config.toml
head_dim = 32
d_mlp = 1536
norm_place = "pre"
norm_eps = 1e-06
qk_norm = false
bias = "all"
init = "normal"
init_std_qkv = 0.016
lr_mult_down = 2.0
doc_mask = true
dataset = "wikipedia_en"
Each number is 128 + 32 x the weight over its row's rms, rounded and kept within 0 to 255. Layers, rows and columns count from 0. Numbers have three digits each. The size before them is the row's rms in percent of the matrix's.

# up: layer 2 MLP up, 1536x384, rms 0.254, rows 1028-1080, columns 256-383
# down: layer 2 MLP down (transposed), 1536x384, rms 0.124, rows 1028-1079, columns 256-383
up1028 085:125067137114154137141149104107131109086152151143128095110101089150148170170093107131114126173064152127140063162117082183116132120146116079147134077090108118171069122148104139046173124145116110117109128158121138161130135161159169100060100130150121136139104155162090082152096231082085105123146146110098104148134119147156169156157107091108139094115127110104104091149130118175113121169134
down1028 092:186110140111146118144204121138139159153156188162204193128153127114119147112131162084155137060134086143122077166116092103053157098168185154125146136144129091086111161222125154127143156125139119145141172117141161080128152115114133145160136104168128078100147133128109139112110131155186149135079155126136080107133128160111128203135070057122112127050074097119139177121067231113110135090131
up1029 102:148138147113154074117119133128137077117135134184150113082126132123210079122127128094142124088116101115147158156132121145132145101093041132126135146138143117176136083058124198096139157167073145148073121135136108175116176141112101121103183166135163176086116123055110125149094128142082129113162118124140147102095148089181168160108127110120121164155105157151155115092158121103122191126159
down1029 107:106221063085105144095108113171161104183160135107115200115208135160090106134133135141148097102130115168106135098107133103100174158072141094157084193104164156089126087074131185093162124166121037189166165164200119169122152139101150115102132153139109191154137132092106127098158121151170154172135156098060174127076146122132132134087154094129117090153075134197100139102128110143122149104115
up1030 099:114125115061123102153121118133084142104164150163117134100166109122134142100136147102036152126132079139156136101141179125176134115091085126159097145098149124164127138211134147141124151121091136148140128083096140060171116128179159119135100128134150158165147109130136096131105143165088157084157159114087057108096140056118078153118136061089103185166134173142153174061132155160122107105129
down1030 095:147151103111146152038114147122096159127176125124140103107175146052145104141115183124088121132115141059089130131136129139100124115161182132094063154151146074102150153145074147127152163175123120197180088158086176216113130132133103086127105180136106140104134116132134144110165128086221118179103023162165137168150107131111135179099165121098112170098138100116101143146127101203120153125095
up1031 103:095161117165119060099109130131139107089115117178062065141129084121142110088150122101102125129114131130067112122150163191176157116156047182135176114117123194166149109135162141128104171062105083073149168125141135121072157100144104182118193123155128150106131177120134132109093118146180111072144167090181183112142184123091153132088083135138144123092132182099094068117065170082109096123152
down1031 100:164094093121146160080106109085165107152109193151172107176195082154123111120108106171129133100141169155154110152092174141135132136146136099139171151146097123135094107167157123161131118070121153126120080141218117108138105120121178093115139081201121074093179105110165107124156175095124170247144194145156124122077124156088110144139132105085121139093114165169083214091147076121128124083094
up1032 094:121113133083143094111140081148152078134097150096149127105138126186098107087185091145152110114065087150125123103181146134095110160074126166099195139132095133220110143147105126114120098118122130171109129095107120122094127140143117164084141153151144102121098100095169115106119166114152122132133128091183122106117108094039126113086138125097146106088106128096194123155174130118114073127126
down1032 091:129139123190153126111153158146155122138197128092181110149144134082115102100154107111103157121099163094170089115140186141151083105126072149115122129113126130151126149113133155129099117089137149137146128119162134123127124135135104103128095194137177137134124138057060130119172119129051110184067114168164129138094140123141138096141123112084129106093132146071174124174080122184073128126108
up1033 103:169094108164162109127095158159135127148081101155146117082097075147078154085084148156080123154102088091180115096177166116074156184059136178116191126162096092181145144119118173130043108180110103120136163112081110117061096134135090123126090141117054159079143165151111102178126111189155112124118140149150134114127158160105119148159118140137135141096121103139164108045098090156058174150137
down1033 103:109143145209166154108128179157141121131133098171166075117143115137069159095152194176120087090099084132128105095167151094105101199147159213151170137119185103114157098092107158120059082083113059120166111149088088121089136144109125176144148144143089130104080145154094124092139147167105195169176133128099169145129120180061101135129120138132137092086108088169126111146066154149087119179182
up1034 131:087124128126075142142083134179138149127118176098160119127153094116148075132067103114166143121142155065123158156159137109100158133137074186141125085102113099161144057135181134102068137145122133068125173156132099136148137150137151118146171160105135166098104156076172135172098087171097105069204122125109134091130098144184214147217121096120132137143143123164108146137141095148133154157178
down1034 126:162091135145087081153146163169121194142162163110100127116063159105139142112129164127144103155149158071120142174141121124140110110144136170135096110142160085153160060161109194151163143142136090035144099135151114159077160149183103198158172158092074119097144101138124163134136110162064129143151099130102111161178142083150140135049115114080164106113124143098131100154107167162150135132161
up1035 093:071073142141159115121161140114146123083202094174139189108079091163177086129144177133157110176095138127152099128092136125124147125122115073043154126137134148155153176139150167146075094127141183155139131132140190164087120191108148121121106129082166092144146080104171116127109167084119116156097192096123173079104204140110164096168161163088167089167101125138081189131112104166124145174134
down1035 091:189201117159090120135107166115106095136130144071111066185170105078075108116127101178112113143158156114099189098100100125080092149167126119082120139111149159071115194122095141149130122093101125097098188091096129056209093120084175109111140080159104121106119101168175165140168109105059152151117159077095100078135087176073099153106147130118153203161135191165148113126139090130130164119122
up1036 096:185110167156122122115082120125126151107088092085118127099119122154134096089076094164163115118133084166168073211117137123098117150108119116129080099111160114065052149126100086115106132155130116180108077123112135115143113144137121081095134129139093164181068116131169123158119172135136106093092121144158101078119144170140117154121134132137144164150141178129145133122119103156157161140088
down1036 096:116129138139065120108130168136084143125130176163231073100179113112081149129149150107124102092110083109116095187121137110095083137195096100120121129165248053115092129115140145124118130092099100104140095134206124113081134115150194172170137087142114118094083144119141168131200167096103188118129109178153109139135118095101117128131177105111117133141130170136159177145110137120119226118124
up1037 109:126141088122198171202168158129141130077141089160139111123135158122118118084095066151142139127132067114124208106140175143166138077132169158111101098084145135129145126160133115136063189139083114112065130153161128085193118113113099125164121192109159159097132103155121111135102090175123185189170140132132148128200158122140184089195157131139104072155190131123117045133131071102132144109176
down1037 114:100074123092152162162208097139143163167053124142137148044090166144105123147135094133159114103121115140107123116134146137181182142099130144120107114173153140125102129096080098118135101168091103115117098143108165133131129101142141144149144117118081101125104132082139158130125144122148083195138203166131167167133093144225182095077095156065103136091135158112096080162149117106136131102135
up1038 093:132144146111157124117138148172150141126138117124186158142146130095188149182099157164087084197104106185085173095038115100089114145120169139102095115103105147129068118061118068132124096142111122099180187112084102125100082131195128101188088158090081176099101134144157116127159082187173099125153116129120066148113122130047157098157143159097156115137117108084068056183103130122092113154078
down1038 091:078138075208152153126106125112113081105154118228059104079093089101080141154110112169121150158104121124135103099150097119148100131162139150059142081130143098099109130122090131085123172190166158123096096197112093094168145144198132063145130114157121152094100089099149081138116073106154137081164126111104095158100200089188165053145121147138122108120131115125060105140119122116090158171217
up1039 092:107092122191161149111131072133090078132059131104071140105184144132121123125101098111120119136119119207150138168160100127102103142096146159135097178160117153151122102107116162138180096202142141183106112174122174157125135163120116105113159071105158110079148184122105172068060142145148119079103126093152150179095101187049080154133071157107157149107076094146153101116173194145143142178182
down1039 093:138093116131111094140167141137144117156162132115166064200179116127129107193112182165089159143182113126083162087127182143076103140154144139183100173104065127156125087111139075139102066102050113068070173119100152130070078120192134125087091123116164130112138143080133105097125157139178170139177040128105102141090127143113140145098156093130089122175159078150120167194154100156155139140045
up1040 095:144120138075110103109126081150164106168119118074164132113099059105111138188119142094141168163145080147190139129098168097118101053168156149087149117138097118093094108180126136202147149199173148136150092149130149131074145125127096126139152068080128073183094174185152182114137038127173148124172163136166120128155162144147126131121126157079156102146130104149041132158102130072116159096118
down1040 091:156139112133109110089129124087090127099151123154125138119135168100157144092109134121095098088090154100138192166126061091101111123129131087113160094099101104164162099143174151027153141103127065131174148164160097184106083154119105106120148111137186223113127172115159154130137088190114156092145113138052156142164096133128145123140212096107167108135097132126128127159098138127194150120135
up1041 095:066088110138134113107136097114127118149175120124092108090126163169114185079202116139130137104161097133078061164140093171186153082118115211043063206095083113096154075112146101149098110181125155155150086137190145112104082176186136148115144135106118199154143120124129159099100118158159184054152135144082109108126094123113157108145175135134097167105103102085126130077091093123143148109103
down1041 099:157110109130102085146104055168097112090106163094080115098127100096151157131147133146146161167154156156096155081079127076091150146071112140197067096177228164106108093102165154141146110089148056114143154124097100120091094165053134161099148155118071163143081132146123145093066122170136154178151077112115148141044113137136165101059137099106136167168061135196133101121155110114102142099103
up1042 110:123166135086167174122090117117153149149103131122115180135122094141135089131123079164090065198191114109106071153133130136128138155171104116141078113174133140139133142122161163132122151094100117096156154120079089130175181106157122092095222162152204171167087121095110145109121147096185091112141078121086163130104128102202157106156153127127142096181179092147133104100121096143119190066103
down1042 111:118158164093166162094125071092068100124063133061124096177158090094132113145141171112118136126079145163176088115134117157156071159100137117104063111179136113101184158067150193115151122144165173119123109135134145118153134064122196155040158071090115103095132167095120103136121133143148102123144129116106118125162061082155128069126143171098137091152139166126105140125099157202157170135093
up1043 101:100137132143119146096091163145157139119114114136092116067087074140134139139161150147109162173199067076079160200010164168110191060134133072083155169127140101068118163094093128148112157125117104116116181094151114162117126106131096066120092130089137116133138135168095092082166096084191104197174182154095167194131156136136173095140119172141169058138171119112149138112156108131111115095120
down1043 101:140125142173130120118078127114114183166119148081131111099102137159130131101171117145079132169153163100006183151031158137153161152098118136118197135109129139123140171188142106087150114107138158119148170059088157185105131088149164089094083107103134172113214182118172095086156114085218133196098142144145139143150179151163133136115095163134154056114195133132162141064110119119107129148144
up1044 100:160119108117136165121165088081134139145131185178114127130133159143113150113099125185135064169125151123106124092183126070162145140127137132118103061091159097115197146152214135133142156099140123073162101082171138123140116091130065081087116179148145136096117120086115115145125118177135057150181077178119052139037070060120213091084127100053168101147163105102117099101036088156084175077175
down1044 105:116173125130123174082102148107123109183087108122177103138127113062189165139115124155141136140158101150143171148103134198083158132165129093148081085152122129150168117104186123189114062156156139172116152146106130119133122162101124107096128084096116168175124162096088101109124085127069084113129090170137172115072101119109079114103092107088064132082071142160114133124132113128138094157110
up1045 099:172085119153119118124118142147057136137118187156123133107148153095090115163165124102107096086159115163130108137130116128133098093130155147136133143107103144118055141173165102092133102202178137125081153142142120097130141047179126114129190144097118132127153129158126133153158130148102120164103131143077159138157132105113147075129175071152202181103116183119110159133150134157131182111109
down1045 100:135121079076122181105178124121104124080149118125066183107062186112100130123111121129144162156096172062172102169111122186133116103101102134121139113108118140121111134138171166111124099114183116116054100132107156125161143155089167146110127101144147110125143118099143151137193134113161189098092125067119109142107126174157175106130151157111153107153109145157162141129104053104149101115100
up1046 124:121187154182153171141151178145124115113101120131135141185151050142139134100096074117064133112150083076177094164147122162084169103054172138088187154093059172110108154088144121151063207133112100119118159132121119150143122100136113134164174111147154119142141081178121172094109138093116095153103090111149086170132045152082161157161121136145109141162142136169124092073117083146125122110139
down1046 128:142146141181125086084119127160127057151168113144128122104133070133123158144162092105069105121178064154127175128099163110070169159130165086115107113109127105088166109121116084142086155138138122123118186137197136148155151069101063156123094165167037137167152075139119148103112122161133156156115073098139110154122114173111159124119136167139170083128188173120110157112092091125112132123178
up1047 098:112095138210132129121153111121082138156103142153132068081059161126082134131078109135134135098105120174142156099163096135144085159151167136117096130079085163104187129164111130158073123111074163113154197144083107100124106068103152085111146086131148091132121088138122124150157129139175117126177167105120133103130176083159176146120170109151113084089140089169124166183174140145119132155080
down1047 103:113113182153110109117109112124131140163125150113078125092173116133136108141105173155152165137132117122172074118106068134107127152138142174098174136110078152126057146116079098164110175141094054141115119138135098114162129150127146102056120127135085170115128180169080089160147105194079171105180168163100180172153037107155180114095148101142092141112214145153109115160134099101175194106170
up1048 091:135163136145162144111144128076130111113145085098096096062111081074091123138151088108163122112128126121181151100096104123168125120160111085103190140113132116153134153119141140202115175072135128144149082152132189141117093112188133124167169132103091146157087089086148089158124136101118063142115112118094137130119152162132115130117152129144070130187130145114121139132186143060139128126142
down1048 089:127139111075154167150155124132133143119099196087084181152111127132101097174164135120141115178124065169109149096179150169141158141161138181164150151065143151148136082147125178103120098104042083153113149100125141114095109159154108144119111134144145081124133135106156104138108117145162193130168089111109145153063217104157089136130110128123080085191082102092128121099125129140115135118140
up1049 110:119139099135135128054138137169058147134119135157112084040199124112094170117145091179139128120115112136113132156124084143088147133140115159092131123110146096182203119155185107152127092120143131105139169061080128162173109138118105101151160137180123139126156125136113151107135156134142145138212130127160107196119080160100170177189150148111136112139139089166125201144102103176071128171140
down1049 110:116125112089118133077067145123160109090075110133159135124144061137123125120101101145127147105108159118171101124131160079101138082104109123083087171124098136115146108150179137146152103169158171116156118100163131114099099152123166083179130095114106148096170095114027082110113157164101165120103146101170170138170035164168132210213099169181097159123111153135137152100075128102164092113135
up1050 101:127172144140172156122164072168085110144103068164090117108167106155149121197136092101216106189074117093182151145082129093154064178117133124127171147161087135161149140147151094162163145104104100178092132132114160181135069096130138148090173149140164123167174170163107131132145191195140112075083180123135084111098121103116103094107110092161108170129124103129158134110129145119134110042094
down1050 102:165107186106246160094127142094175138099156143134100135085122099139119153108085103066085106129096110141156140108147136148187104189087073138126111140142107125151179107140136111145092088109116127098117144185143158114093125135148151142113105128128151118113070138122131120099160079137138157140136165123108057115085096126104130126125169097108199128118101153117095127118169076151091097162112
up1051 099:112135139146127122099164130142120099098130100135113165134115089121146130159124092161108105129099185138138103069152050163086095080123089157172067154068150127180125143153112107110114105105121166166073204130123162132123114094151136139099127138084161155061114074131122160151126121121118116159134136110177171143133074124161143161084080182059105076127122133126059118148142169144135120076150
down1051 096:104105104156167135175107149169161115087158064135156108163108114101141132115138081071122108153127103108125134137088104129084107099094112190120129113140093076148150109100141146147161121091173063106113168113157164125106159125140187129158110148163168175108076136113104162055156098083134152080159184125102162144144122115138157151200081176157122115120140055137096221153143189126107111096118
up1052 111:117083146159188109140155071150173122120125083149154117070117141165107154140096156149066165052102086184109117106087128146109151089189132156140097084097120141101129175126113093140118151134102156134160158036161130135211043199142196079103140105119145105110125191155117191121120128123070176130163188110121092144109108112106144146158096135128171134153128135156136102136179175188164161110106
down1052 114:098089115127150130111050091089125102131176166059139159172105169192064072123126150167096147171061122133176123136074072140154098123166198186104144111124109132124135160139128159112181137118106101201180122094132144148135142141096123144089072131167123126112139120134095105158132143214109121139115090105157179106114107129136120118160140137154157152169167121090144126117154115100098163062115
up1053 099:161131137141147114135127173110121161108206103141126117145098118118097088167118145101131091150137132138128142137130140047117091120094108173148101105114077115110181127126094146173150133182157058160159164160101187102158120083176116076088167164127169128105123140134122155095089189151143150187128099083195105144127158119213143098153130096134123108154107088133158087163156127096102112097155
down1053 097:180161159105137125116173141107122108188109071171094164081199155104145157151144131101092172072128127112138104135093126140127137087163135106114156175050135120091106094152130148138098128181139085148113193109082115131121111136142106145113106216139093171128134126190145153072147161124138160128159079123086177145120159119150153140148154157132176117140145165163131074151111147113121092099131
up1054 098:157095129130138130100138163134169148128065137140107136147145105108122144148171128201136190122109072174116125164132107168151112116131143117133107085118095077113150166149096118114170124170084146124114060113111171123105111138142151132102145100100112132129144116112103166103135117116170102131150139108174168157114113161090072139197132155141140082123143222118159094079137116123158170059116
down1054 097:119132140137135154210158145118058105085155174131102100106147134159112086098143175089140135113135121134152109110171127097126123113120175162067096135121108181119100079045138066140112118104093079124161130119163090124142138113112115115125119095123150155147135181156116134187155184171112180128177082199137071128130170126133150125122135153186191125087138174147090125137159157091152106200146
up1055 104:089112116204154117134115070192108088179086192130100155208081123146115090107134171181126116128107100108127071105111100177149141150140178155165125115131125085108146080161100114146127122143169134111188170121128066130098124086120140098127134173145195084113116084111133070105187098059130085138169115100091116103074178129155134117132177141153149095123115125123083089112109105162106096018125
down1055 104:142147063122122136151152108136106172129160169124164161166127129133064112134129124057123136135138138101119108135127156123138116128109194125096110131160139126133142158188079168164145095118131157138165152120145056127129134124101149125108085095119134079138156120155170161111137083120144081138111091152170075034109144121147132134138108172141141147067103155140063138140141166090114110109138
up1056 175:110126081079147136142217167136118201109104074094160139128104150129104163127127111137117087114011114139111152126148148134190123145122128169100145115109086149084178072167129160122136153149109144135139055107147104109110149150199144131146095176083175128144187147190085131076172113130148107146116176124141115089114082111129086132187152153198114150106150132125101088111135104125131146093109
down1056 167:086172123104088144110119119107103185097088069121176142102136137167114155111139095125135114137098154135120122142140120120170130096114112168100124179105204143096138068140085190127085176174128123115120083135100170133132174139164140185150138156154097104168174138125203188159136141064130117143141211154136163140133143158166062119138151176127121105081141162134124027107120110115118137118131
up1057 091:149074124162160145113129096124134075140100186161134099129171133151114192154089110131139159137065131168093123141144139120187118108116148129090137119133107113111080167091117119089146077113168173153161135129153097139138098079141094058183151108134103077030127193168098146133090055144127113142187119133136092123130188163139134134113159167154142122103139167136137134190135149158090169133151
down1057 087:142124113151129130152082059083110174154183077152173112162070135136126066139177117098107153120126101060140104114115110158083117175130122140129154102168161077179162131131120140078091133153050094108150105161164200133110138071115098159124151152127147180147184134147141088145061161145141103137136184157171155126166134140178105150139158116063125191109155095135129126190157139119125099124154
up1058 077:137098131129164144147094133137134083096183124067158090111121112103115131130126031124174176070159134119173091137133060149047144175127150097081131129107122155185079170162099123054110161159075093092137089087094137133110087150129144209130086162124147108055096087105150154172082102122137145058168136153134152099098134137185147147133112120105194150152159167127167103158177143147134164120165
down1058 094:153170128119088196133150115157185127135152122163125118139116159157114108130116093062165158141154099193149108079069134131204135132112074181135092131078168099100123125134197119153133112148110161174145139142146080163125100148141156105150097114130147078161121104102104139129102090103145106127139150117104139138153138107159082160138157109150110127043126095121125149148090137150085113118149
up1059 091:141166162125165027129105165150082183185117121171147180147106122151123113144134174114145175175060108111115169090072115191108119098076123115158097120148139099114139137155161153155121152140148150054134160149120137077153088034191181100119165153111163152166138166126120056096158145141079090146120176206138135147175135118095131147081117068122078156113114141162098137099105140100167190132135
down1059 095:175184140092158098190095180129105164133149128159077154163148146158163163165161121172143120167161105114116108090109095138083099165121169137135072128127087096089149104137163171118175192047167172142141132109132152139129071107111173103156159082163110135124127079153154132163084151106133162192132148084187119168100117104118075079182098130192068118159151140149108169079099049092182081061113
up1060 103:068106159120162148161104084095087015132090110135059138141106140200142107141131133143161138143107102207150145123116131161147092118136081121110144140134110101115144115084113155126133174216115107096084165144089135143197107179127102141107140111123154112132144114153074089117112140074232089116089113126120105136122134099112097107129144099049068134189137130128138097128129078102089165117141
down1060 100:146102132121105115191124104167073118045208125100090129186129108129110145144116086042123142149131122113083163114158133131135084148165123124137173161132120086177126091135119179104154099162118143134128145085137107123150146132106117101174153118166087116107106145134123085102100063188120135147088139151125164202130099137097101092093125086113142108129171167135128185173092247134155057125148
up1061 104:111134173109137098127139123079099195123143131142178107151129122132119095126011125136103142101147132111095147162136148130176061131138191163101148112125136084097100110196102094143111169098102108155073157099165171176154083104054085095143204090125072100088095115112117188171117101149118122147154107125112143201122126143115118112142147175126093152110092165141128100090155090071185142192105
down1061 098:122100108125134130135130109076156107108082074135139126174157068157117147139042136150134168101139075174095107116125114133106121140174136083090168029171069108080032163121122099133155197089095159145123120091149112174205151114133160175121152129151159160059100131173114155127120100063131181124074119121115118148094132075132183193142164197182134116110096151091077094063097108113132152067222
up1062 100:090100092116145080118130149095110106151102167093130132088094197111146084150179136149134151164174110157138146122087133163111141139103085118072137098170155116159123153125134147114123111140163121145095153114114157154065122154130111122114116155178089103119187105134160176115146109089197117153133156118087121161101127131077154110171151135044153100151178141147124095089113175096122146085152
down1062 100:088100139155123141178158142161142107082159133160156117110132091143064140092122093133206182171158158157103138074123101184118124099196143157120145159119187114136065062178129151158109113163137133105109111191086176123140135142195164101109129125121103122090088124116083166177117141116112105149131130120107139130200071105152136121125098128073111112120104135104114133196130158124106112125144
up1063 109:142115188092212055170122070105117164119126119127106071126105113105181126076112151106115157136149141177154114080086176100140161095123135087107160189144138154106154122119132104180185177113149131146143136142101073161093160108134217136141097150091134133082126100033146175150135103113159132095129141127132070111163151167150137073110139155171111105116177135092141186126124141183182133105093
down1063 109:098089114134178132140107206099180132200123170116157138103153152151145123076118144215103157098067166181184149171200114191197044115161151099134163109111103147145104108100126124160138125084150151137109135166150081127144145113107134090085125092119152147034139156093178159142078112156179132156122095103150154153103131114084190126111125114130165144165115138119176111136137137128132093197054
up1064 098:097106132178087154102134101142123074137077157063120122136161123146143108120129095183117136135095075102130158114144150154157145139154128073066146123103164089132111066058095143148149119130174096127146103171112144161155148140127122109156133083149123019192133091140102137136139164110118142132160153124154121089110143155128114128061115119090109143120149061189093144148100152072168094169184
down1064 096:111093162149120065098100139191116066110149120172133134091145140114132136156100107138083104120096150099153126186143128165124125087162117136081094114119130112130149088184119133100123169171141114156149067146104141189200124136162088076173143129166115135103095040075080157115153133128114123059159099114116133176128088111081156130140165160155156160115138108188132162049178176137156124138085
up1065 091:140078157115115111127074134120128117161153179185103076119184105112083126139103115114136109196115092073183194160151114089133119111140089234118150119131106148101062119137128101070114118159074166126159113106217152166142111136139126124127088121105115115076140091111094098167130133153043139089155178160137103093093098097123144143143167188124135116147138107117128092114067080138162180088107
down1065 087:077144135134103083084159123119151092132123087171163156117148145124120158140180126108135162144166114163191058130087140135161098103097115123077203063106075202107169093157120185131143120066185169140155146143167102064102152171090140153148078136106121178134137168139148134117110116123130144113112143153142123108159135157094137094120150119123172156120132113108048120140117189108121126123197
up1066 101:087082131107156166173177100100169069132128097105158118122120092100104153160172107147141101125079103094120082078167153132121090159137130123094099163133132117108140113133138126105104178116124107152114128127138160107160145143145111143188123141129165072115119069176106096107105086130110142099140129129169099180146105128113131072130132164117113093122107157115159183108107146133133152094097
down1066 099:177104128128112090153180122201159084093086149105158111128109096157092123108152097078129111125179136166166181108125051147124124105150174124160125127121103115092097170135156115107122131150092143071146166143094175118165183154155170074145114092152143086133167143175140158132135184066154139134179150093118115179091147134140117118210077125104151113125144181087116116131119131126123065134117
up1067 103:117109163130133093097122080100051046159159153127136125120116132092087089107139193119108133149110221139129121175147093131160089154089161128137115095189114137158072085116105157144158134096163122233153150143088157140170093117180143105169145162044108127113056173084112122133150127141148152146175089121117143092134123120128119175150135160159093102118117107101116132156120098109105107159149
down1067 100:154099139140122133156091145153172114134111143080037112152112116129144111132095154145163164160129163122130095125161094166086147130145132142138114101123114162134136124122190087128155133195133169123111183156152081174122140160164138145087104150073135142120151118080066122071147126097135154089110086115170141155181158154094076123103164166121123091135080103160124138074107093122143197079109
up1068 091:086173125167123114189098205151123163190107127103083109085125128102113214182112162185147130117095195103071121139120073154151154151153174136193142156112100081094098086113172096092173118113108126225112069132084146140081141140078104110150097176097128096158119128147159150143142132119130125094071163114047138131126142155089142141184206110181157089076172183070204091104155090104075110114111
down1068 100:147134127151158114161131080122150125107139091165150158107173146182136131084145105166158087174158117127174116128137099121123186187128184173114168134093119183134141096202092128096137225119103083100180108087112117128077125147087136141192087133168148066178163122114116165140096119105103114176144144130133040105127084128097161200118133155110158142156137107178075144163117143095090085120102
up1069 097:117088092161117185140127120090104104040184150164127139103129161102129160084150111089113114094195120139147137178148130156140099084105112101053098157105129162121143103097122152164158091171144096086095141130104171106212106133103147120151139125119120130162108092120133130134093107140085180070142129187129171137137142146093085104144167123191180100105163119172113107078133131140092134131181
down1069 092:101134170110116116155157137185138151144107098087181133124139074139162061123119141162118119163122145120098130200177122188166122186159154208185125129175123135090129136133153104067088126094084093184118117111105100047099144131138085160176161161136105155091167217162153135110134139090134130148081132073151106120139049113162132141140090146082067129200144099107120114163102061110136136082104
up1070 098:104121135077127037140093159087157077143106138121084176094100149120122155166085140173156116163132127130111082107087121112128174122104108113115097100110096134122156124137130131117079149109120076149079104051088074164139124147155156052166093142146072150099108110149161156125102116105122152141140133098111084168143110154126087148112068136155103135194159133127127143089112102108185111110138
down1070 095:137107095146143117097076149067082132124085157116191092104137074126090135085144085186136062061104135147096156088233075114134103121166130126146147108153143189167141170093135132122102115134130143115126149083151115135119138117090158151069174131169185079086137112091066174174123094117071120055123151193149121126138136131168154144156104124144151145157146150148115121087150127190156118136055
up1071 092:163103151168127057154129176117080100117112107155113115100109026115200144164186125089149164097078110133088128145100117154180151106150121119093098069083218099166116134141166123167142119099192100102086122094094143132094110192111143083150172165132106210102113107104128085116165152135071151116094110112115149098071142072105134150164127092133071142177112152167195094084117071079161096122105
down1071 097:124113119127151158074121095120116160106123154087134153111099150145118101073136111126079093208106177153140141170115129072092151157148188094187151151138112112156157176183108154151103095116090123142145122153155122119138146176101109207129125216155122120119074129144129156125103106150110162144132095103102183149158099076180107166077144122062147125148096128116125102157171095133087060155129
up1072 109:151154151189113113065185161110107147135135169140144103166126113113119192164104182101158121116112128134139090157134110199100123122147096115125079099158123165098096158113065171189146146116192111095151088145148109124155173090138111114139144128134133147119172148120094123151128087182153156153128099088148106152139089169178192152147083106058141096114142114122103133093127138165130105094113
down1072 104:162088071088119116217076152116109113180145175182095143131169108094129118156130145121195135131132098154016142140129147063111179101142059109122123143088105106116171152139155131237108122161114111090092105086121123102130187108192170088120138112107119161139126078139134084166116145147108109063161109168114122120123113110108183137072155094087154109161084127139144134002128093075094089131128
up1073 080:107161108143119108151088113131128107152076133109081088121134134133102148072108106113148115136112140099144135123161068102064171184126094182113167099128075131155100126159097148132109136116165122110126133182113120073159167104091139098086106142140114200115125098150140121176148161077123042080171118139181085129136087098146151124112069064176140121176128154121081159120074102068141126121117
down1073 090:109141139156121175136096090150116107155136154127073109114127146152138098147173100142176098125140154118184151094090157183160057093149094122127178130089136140119120110073089137142125121137108128155176130174146117169128086154109112143117157125095133062181093139130134175141145100137137071063120125167056144163104158113193076108158149189094159096108121096180150114153184112128120151139089
up1074 106:095145145065093192141075145127168109112080141166146076147143130102172126071111155100118180189147160127190158178160142121102171144090130129119111187084133144154140130066145108098115034124155138126089101035136124101103124099131087129142130075145138097128132141164146194102107139102160056110126125141147140089063152096116115147114124139104128123131137045150114154179108140171107125094110
down1074 098:126136089091143179123129129098154128160134124170143097117165044125124103012137078145143141150118103154182049109103108085103165158205080096157143114146185114148064137100134108077160111141125125148174176126145076131126133141129128150178110123228161114080162094131164142153127148103161141073142113162174109082101112072155101132109143174101160144141180139174101117095116210156106084145140
up1075 085:066147153087138087132100094103181174111118068099145151152100098140084146108124091136223041134102118088150073138144158117113123117113108088081179070148168111126169115144154130099153125084138101104104053070128098156131126117142140147144118176186087176059103155109126137068145102058139071083147136108129078126168129161131087163204088117152074101139175147097122125115140138154145120096141
down1075 085:150113121105058081137216137177121127175149081157092156126119132170121147145133085151109143115096151107074152133123145129120100156125114163217140148095152189104076073187150071140105108107079142143098213124110079103039145146106106134113121113155119114151144156201148120135147141124119173154096092168114152129090132104101120106110171159136090127105135115160105166137118120086139114122105
up1076 094:203184107139179166119171082199146098145094118073115155147110169089201140125087177065180164122093110093069131130085138111049118118124072163151054119101123116156111073132106121080147116124122089098138160137084091124162108127147121114154077159102085152110114158155142117117188073066152139104082126106135079106140203071094140051104091135106136111070160104141122152144168145156133119106116
down1076 098:180116144073164180076103134062096137136193170173135160114136140095110086126121165100068084106126154125088183121044064039116108113075162130106110113172095134147114151138102111112123119134163064142138204158138104106135171142154147125161118122159196139164099093111090125130113086097106075189134126175118112090158161123174127151170101163164097164094103100146126057159104180125152143132156
up1077 105:110175139141108149110073097172115102060117150172145138058169113120155131114154080120136117089166156094113110174139191096116155132171075150137125116121189167125196075137087125080160147136158180095048137093164104095151101140128043115058143114128140198140191137118111129148134084107183100081167076157188146102136121164146147144103106082111100115087125125145088160167094151080128134164109
down1077 105:144114128083128109176075105046121115100126106215178065079102124159130148063115165136133078153142099134094067130072106168128133110124081144161154125127213151114144170185083134150153168133113122134183152091121114141105086165125137164120082091162189083084092081169134153112083118105132200127185098131117137149092116146117077169148134099175138093107147158079183102107124147086154131181100
up1078 095:116112111183176136116098145133067133145206063092036155172100101134119090122129143155072113133114104081159101145139152130153127111165128165150094097162108130170146141085115139159139166131150108155138109111112144190130087123101136152147072153054134091084106088173157142157176129133139082184083147134120144129082118149045182106143101151140098121086188196137143102104132113145122151147096
down1078 100:145190116212137170187118095133125155150161117171072089103098152130122114102137142146100128110115135088076179134097085120152142129194154096145154100098171117110132087112121184095138089107122112111125122116181170118139093100111133112106151148150135143155125121178240145094141098142113089160113136183069094197112098144127121114151168127138113112150174095139160126122138165155152137175079
up1079 099:139152156114131127101182149117081150160161129155114114113145126136132102121114095195109131137183152149151131096129093092142136117105174187101098068139092171101144110106131139215146084071202086122128104085087118142130053115024144108149089129086139107092117167140084083107130133115101131112076160154190118188096059120136098067145120155155065167119159097181091150089117109196120147068126
down1079 097:128122122161124069128049133074111098152141079095123083093128122166148142125093145132139143147108143135163129107106139116165101088070144161136141110117151160143157132074113232122106124070080159063164072174118064182141126103138144061106125101098073118118105141193142154144155182117116144138170110163138078112121120132175123139111160105116135139205095154139133142112160114151137123084067
up1080 106:139094168135094152134121085167105135175091167110094200116153171163166105153098196121125090129134134144053102108111086125129125188129178141147144167118136137067161064134136063148178160107107117128140115105166112106097139143134169122144196129095231101094084120173086127144126138149154138091139160152121152139145142174076132117107158132096100121086140130158098119179146157112086141151178